Each number is 128 + 24 x the weight over its row's rms, rounded and kept within 0 to 255. Layers, rows and columns count from 0. Numbers have three digits each. The size before them is the row's rms in percent of the matrix's.

# layer 12 MLP down (transposed), 1024x256, rms 0.144, rows 626-675, columns 0-63
100:130145138147166082121121132143145165167138202101086091107116144112107124117097119155126129110139166103141150103137130117186113127108118137109067120139141134123176119135126139069163113139120102
093:139083154108169147066084134165140143133108093171130140173119146157193135145168129143138101117148113146103114136120137135133077105107101172134174111123106116124143130117114163158133139077088115
095:132141103115146163134139111130142139119107089150176156082069110105103099138138101147163136128174159142111128098104147089128189133116083156108116140090100133154115126114100133165123140128128132
089:137099134098092090110103115114173102091143102140148124113120127159093129179124129102115154116128079088143109110145158178122085167159113096157165106121135115106127154161141126149114128118115158
100:114120148184128136110115135101137141096147141125126152124150122109158110164120105092131149117151129112112140164156124157140167139154144082136142143160180154148154096155084124098112119060132155
098:150118128139156123135143151137107126127115077120124112143118088127160112122134112137123130096136119126130149108104128152132130138171155133130144110153141114140143118144130113138114170177150139
104:119148127146165167125084111109154168128154118072125110116128120126155193122100087114106160122122110122105119139132162127097114126148192135138149158129084075110126173122136134130098131160150151
098:160133078114138161155099134150125157132179147134150132122075128120093124082152135084119076112125114133153146106101141178074147076117132115133115164106128155127133134119120112113149161128126077
098:121099102119175129144158164109115107144129094098101122161119109124067164124087142083128106103119110135167131090128127138126122105116132110119100131098131136098133114114124108123098132134114146
104:124132159129157142160123188121116114150169071155115157164084113144145130137165146130146108115084115113141174120149178127167136139081136116132134151093154167112127143127115115144107102146132113
089:130156164167156053136120172123119123153140158116111139079101126143159072149103131162135142136101140115120075110114149143137107119084112134107112116142158081155101122132134128153124141116144111
102:124169119141102133115136107097130117114104132105123146162162164139147177123164126158118156176120140130146122132123130105124116112140155121150146136127137131102083147146077124124115127172171130
102:103122149127106167126156147145129136108149113124200111130114139137111142110166106125119121156115133164129146134113099147119093129112081148175078148143133090148118106117154110125107114131144112
098:111081184124124126142115110127118127136121119091154107095160099118111113134111171085152161118141118112164094147170140101128117150118141111099102161188119103109174174116111164113173144167145136
100:091165097146176155108133123110126098096090093128181123155161138162132111148093126133162120131109134147148129086160141133149165127076109101101176101114122121165160158151139143143132111080148111
107:125148154122132161143154093124127158150147113126136117153122131182109149146105156138141159078119132113181102126157109104151096092144106124079115136171150143156095139149165099082121138147178179
096:120149155125137121143133121149107108168120101103101101128140148101113095156151159135147111129172127146094106124143174161117110170111107152128098150111085096116145117131127112084101174112125137
097:162119107130106107140153105188163135182163110136140151172140123116105143095086151138118152150156124109162111172144097096151118119127166118097098144150136139106133141142162116153149149121109133
097:085097123134159120129151090121083153132093129156118176147119113141108164120169135133116141140134137128135128097114054141122115102100117062109138116100082134124114113140116082115157149144079152
092:123074125152101150086144164107132091055149099134148089157127135117127150127169101144125156097132163106156137132084155125137160107164144128117115093099097132132187172147097140088163131093094124
114:133153122140060113124159077099130131132149134133138151095156131113107130139057105082173123132174106106188123086130111157069156110139133127150126138109121115137110111116128161092116149131134130
096:114146117138132116106094138128127105101131132090125151120143155079143076118112153077132119142141125135165133127106123131137116105151127088139140131117123146087163096154119150134070083121130123
104:122100169103125144125115147125083130182130130167128090158093169101096136120154136138111135096160130143117176120144141094161148183116132126136121117082178128153131132136111100089107128117196149
095:129108118166104158111166163070129125140118097166120062165113111119116111116149118105168107131102149151078122137134115172149135122172126133135131099108133099104129143136163134117176133123140137
107:045145103134151166090111123160139134154127114093093130121129110151130158133105111122103128141145078110115102154141108110125134121059125111119118138147124139150125120106105088172104128179139117
092:120145167133136095112086139150136110110129122143113125099106141116095165172105144169108094126099134121146141137144122099145146105139166127130116112128149109162161140093142145104106150118092099
103:083130136105129091093132117148126130108127154096089130094085122092128136155141153145141168102126102118165149185146174093140088118127105098172103104137124166155153154114140123144134178108155137
092:095137119102145089163148132101108123099116116121135102144149148140144107109147125179132124148155129134156153122135162117156129141134176168122098126137109085114091111121095155131127100160094087
098:144113144137134122118123181145114157127133160131139107130083157107132110153130104115170118115081134105124109159131159169114116120133173152085119147179098132106114147132158160124096111135162135
095:166093109098160145090104139133130147126161143151169123125137141172127100113129171115077173131139136153126141147110107100107103163138102121165132113096073103158131144117127122125126142093144095
101:131124139160125189143148134115129140127147105155116184129145152128108133157080143162118157115100125093121144117158109148093150107131085182120170140134112145115142144125141110158139078087083073
096:099136154147115138178121144123126149140087114156169131154153121162120142173103110131152134133114170124116088133160117112133162127115128144067122148111108107158142131112151159105161132118141124
095:130155119126132149073125101169082101153105118136126120128138141108166070121137167165145128102141124159134116141117120129137159119125119135163126116140154155133177165139136156093101134144092116
099:130112137138118058108137156100162156162126111128153092129145163118132081142146129094066116096103181149116135098139125126112113183128105113093149132094109125199085160121135109092150128144103176
101:157155127125110084168138110094142107150078131088077105077136158108138145119141087151157148126143075124146130143135141117158174086134119064173148112135142131138113156101179140106123168118127095
098:102147163146154124156117146106123090093137078093170166122152103145128119098159111173115076130097151153117100161148110182131110108139162127150150110116163087157092141096090121094098148144114109
106:154141102147134138106121123119120108136137121113125128095065131102108108099133104136148141124127161131135092134121183100140130128132147155110133149163125139143141121160110083080101178141162117
103:134140147157099111145097107158128135140105121125122126101124135127148130125149087117156134073114136165134140120100154122141140147133073135103171108140151125121131131092132121131138134173185139
082:143157164151113079157118150119131075100101124098149160120142139138143086107140126111137102119171151121102124146150144110098109128125140120159146133154096123181178122164165129093109056131133181
108:139112160165132128087098145117136135111094137127091098136136122161140149164130102177124102100167123074151117106112118173141127133120126135154100122114121094101124083124120106152148126174136118
101:134092155109141137128110156181153122108151121167139140129099140137127114181172133121094174127164136114123127137136098112126143078132145120178109136118178125103171132088137107122131146123173117
104:112144105125115148127145142117184163162132145130128118094122126129141173069128118128125138122113178097169115101184137132148108139126112144123128133122129134130133149140120139126098119127115083
107:135148142132108132091139109160087085084084164090094134104075120110109110108130116164123190128152117130131098146140119121084094125123137164153134103142137188137159114114125157133107120112114112
079:138116118150158165173155118085120144148128119164122147140102150122136126133126141189144107161104117120124122143122129146144106131146151136133179144090161115166097080186154179079125102113108121
086:113125158143144140136121175115144130115103112125163173096150110166121119133110141133113103185135082140083105152106158137084121064141134101119129119081143114108138112120152113103114172185143131
090:146145105140136154150144111136152159118074145155147105077101102147156131098136134132125128120125113128131105129109134127127112092119119108144151153121094081158169127137103117176179140122132127
104:133143077146115141147124147150107120146112097122120089172132095157126151140082137069105113107124150172110130124103133092122116172146096143190097137120075107134152108130151132124121169069157149
109:122121116138138126117132148111133145146122133136103118154083187097134131132095122177108135092116146107144143117116130145127123167177115148145140135148106133155137096111149140130103131114098131
088:140051162105096075110129153158096089154128149128136101142142135179117134126133114142156124127153107118130177124101120101115131160112107128115137120093153153121146125121146101116135119115166105
097:151144167099107081150137114077159112162141154152128123129163154133138125138134113148126142181135134076088122147101143126135090126088160137140123125145112099141101156114144169107124115147098156
# layer 12 MLP up, 1024x256, rms 0.146, rows 627-676, columns 0-63
104:114132109128071091116094109126116109145144100126081155122116103144139133199115079126103149157093147125143137097095150126161155124144119129152117146167102164166161149117103175086152141093132139
096:115122103153108137149150153085141133126081154120081104098143139111148144115149145164083153170158112136117143120150129160138128104106115085158145127127144121127100153118147116152077114119120144
101:078126099147175118123129145122119151195179146131110147165137164120090115101105115126149083092099162145100130117089126121136135119117127100090141146114110122112111143161112140169134152118095094
096:144079125131172156127135131140115112142119127117138129086122129135154110139130157077092156193115137128195101095163142108141156115113155129110145139151140120088062140111137061158121141133145076
101:117148137072114133111144161152131157121109139198141148101120165163077156150131127116127117115101096151118138157159104160157083111126088102102148166151132119151126083146133133086138128100164132
094:162122172138110124142153133160135145126108153100123104129107117109129112177114168120142112136120130099132136115134125145150109125148112105141136132096187113092128136159142164115116122082152133
098:158122133153140151122072111109167132183166169118180122105123107129096102159168113103116152105159134111143106106131138099104160155160071152119148089129098130124168131103142123109115094117120098
099:139170114131130110146139157126122100080144093126145155147154120087117122121098153161099099098142121192150077102115122165166150148161118126174139156165148131113131109107111119132103076134106122
105:118090114085137126150105103125181139123112119122141165105125174143136132111160117150127117143124161147146151102105149097140118096123114158129122117128153114084166138097117119115124129127081114
099:138096129112122165161143105169128146122122155134132119123137141126156152148116109121107105147127117143132147106191100104108132139107135145118157103099145110133109128137160151121091110095092134
103:138145169122131143158134138145145143133132160126140161102158143146145100152123113126090143161106101154097104138122112088132163112094129096128130039125102160115140131183141105100136121074159110
102:145146120091136126123114120125143082130154143130096127079141093067165116132074119123125105140147137127108170135118127106137105129137145145091105149133071143128139095140119151144126132150140098
102:135142136133138132130111118121145125108167108164115155108102137084160156144147160128121146127118162136122103136131123101097140121113129103174123123141138124125125135184154155126115131095153101
103:132186145130192159141094117124094129120143158132114114144136116134143091135119162111104125115148076129119155094134119099060100107115124133119124156075106125121113117149124121117160102112106125
105:166114073150163123149140131171068128097095114109124146109137120092154138122089167143100102152130094117148117125090149134085110099068121159181128151122099102124166154198145125067151110118113127
098:126113129132129103117197121173094139121108128161098124130098113129128160109114136114150116158100110109154131120105090118115158137156155078131109103108126152114118139100090097158132101135143101
104:122119157144157099132142193104120124088127093129092108081126118147108130106172129109150123126124172151095143175161144105133123142086172116129140133108144086141112147098164143177092131124107131
098:134116123120085144118109123123144109106161160131088101141149126079154099128130127149084105081118151124106136135136168142151141121156158158161143103133142119132101137151133144157136152103164098
092:125174107088134146184156133135121136158124095108160139131166145129136108112116157104179141131134125147126098127144172133121131134114156151076150109147129144140090134112148147078108176138120164
104:144099114161113134108097090149128150177126106158083158111106096131130147127163110141166118085119177180128109128108122134109133117100134120108156134081153103140146110143147120121107164140108128
095:152174140112110138156161113159164162115093158153144128122123126113145146162131132152130143143066145085100134171150112145125109144128118119114119145117105143146118129159108093167151128134097111
102:121154144134169102121131086098118119124072132083116089155117121138118112123141145180095125141123116115114135129118176122133121126147137093123142120121144104105135139157114102180117153185125109
098:118135166129130123132099129163171115150117111130135135084124107085100111101132103141147127128094146100186176134088143143146161110112111147163150087114147138083164132149082140167136121100095138
098:141131128144118148134113149147124108155119126125116116120119130112128099123139170129119134134133128140164113114127151125165158106150123101119151124098118112096134133115106151127082142165099136
100:168153108121084177128185123192097127146133117109168156080139139125101099139152138131099125102132171145121104113157143109119124160139154168133177094112154137090098159128129141114135122160107181
100:153172190110093076184112118131106145134160158174107121109175121147156125125158164128106136134123137178180071140136148138130119130116118100087105147123158100111111135152123140120131091140114152
095:162099126168146155149123104136144132147097105120163172108124113145131093101134143109152156127104102119122137140136139123122165118143116146092123157119140108166084120114100112152138164151090147
107:141121110108118148145102098150140119131128097117134159127124129126138094148148071193125131152106117162170091108110084106127116132148130158105117142120109125067146101138144111183139125111151128
094:109151095114127104090128115089114105082131174117126136128151151132136067173123101156161121157131086075115155080144152151158140138174150101121113090133147132139150126139121129163130104148145138
105:165118157118115154159105149139161135095162126140106136139154116170136116099119107173158140121165133139122144094140133151133094097125110140139144147082136159145168098075120132178087165118145141
096:143159134107119159100117132102164144156136089135129158129108127125141153109174113122142118131109092130112125147086141121151127141172105165108151156141175140116163130124134117116124114119135105
100:129096118133133131140108096110165124141139139112143162111137127147145110137146139086065165110063147109150168130134147124149129145164105066093091106113092083143134126083105142132132109156103118
103:120131157140139163080096156102115128122147141106137152118152136128159157127134174121146125077141142115167130129135152138134124147103154185125150137166162079147119138116135175132147100108154115
099:133165126132153171162118141142128159097111105112130148148069162103133139117136122165120074122161118117128084119080143147105124095145120134155099119138152114117129137134123139156137099128098136
101:140125169145107103104167140132142121170073128132115094114103163144144140099109114123092124088165125114129152145091119088137115097140109135122115151150103121115139093139128135148105123125111149
102:112135130146145097173140137153107123157134082155138129123123120120168140111135107109130140101114138120087189098118083145127082154132106098124162125144083116119128160167101111088136113116134102
099:130136136148097091130134128112148130115134134124144100110118120144126143088153123119104102113133098117116112108130108109152100123167130129162149091138131107118097101103085144135118089156118114
090:114112129177099163107116100097162130102152105143157128126130072109108173146128133129164175113121094155139103125109113119114156125123175112135120136140114135129095156092116092093164119160143139
101:142121175127129127157141132139107075121125141160143112137176157166164143134156121134079107159140095129098146101103104147142104161099129127130160139125120146123088132153159138201115108083165118
104:092089097124122146138138151071105144124127137142184141128133158095115124142125121104144159155127119114122173100167130105124116144146111117160142168139140144133137157151088139158157111120152134
100:106058156119081126172122120150130108148124109115121151150148119101111126089113104109114085133150166112136088177089134159071091118110130109133161100142167179125160157159133134123119113120116152
103:104164170094184153137157140135120130112138149146112162134080127122141122101124158089108103150107118100138109103069140076123130190165117140106154139116143122116155138130086108132120129156127128
108:105159127151168162133140135106121096124128152129112140137138108103116100111137166145071158109088126138119168079119102194102134107131121179115100124138138106101113121115125139104099152104143113
093:136104134155097128135159108118145109136112107108091083085130128075145122118144142131134147131137183091124102141127143126139141116162098132158125119152144110161122156109092102115135154109124142
100:163144142059100128090167121128117146136130091103123164125126156120137146095116146115120137105152163151135134121113143153159143124114105147137125148068163170085074136144120140095101104133102150
101:162085142115088164134125110160145144103142074127110157131091142146115138165130127141161122108157112136105102124104105116150135120136167142175113128130094118121127133121110125121093113135126096
108:116130142132099092107110142123138155119112096138104143099138111085123159126103150099170148136092153109150153145146131103144116120127103054132148085128137107130131096173112134108087096127108171
094:110133119150093137104157120137117139133125116145101132149129108128163130133135124175102125169168147154168120114143160108171146127155168119130140111166141137134115131105072148108106131108120121
103:151120170125118138102111086154117152143115154148124185114102070126149166140116179110111103131146067142111124143135134145169114089140168150114174119114121131133094102096130115207093127141116147
097:097121079124105078151153127165130118118106167120084110142131119119143087118113133162085150133096134108130130171085145102134108128136131146165153130092071068127118098140110135148153152139120110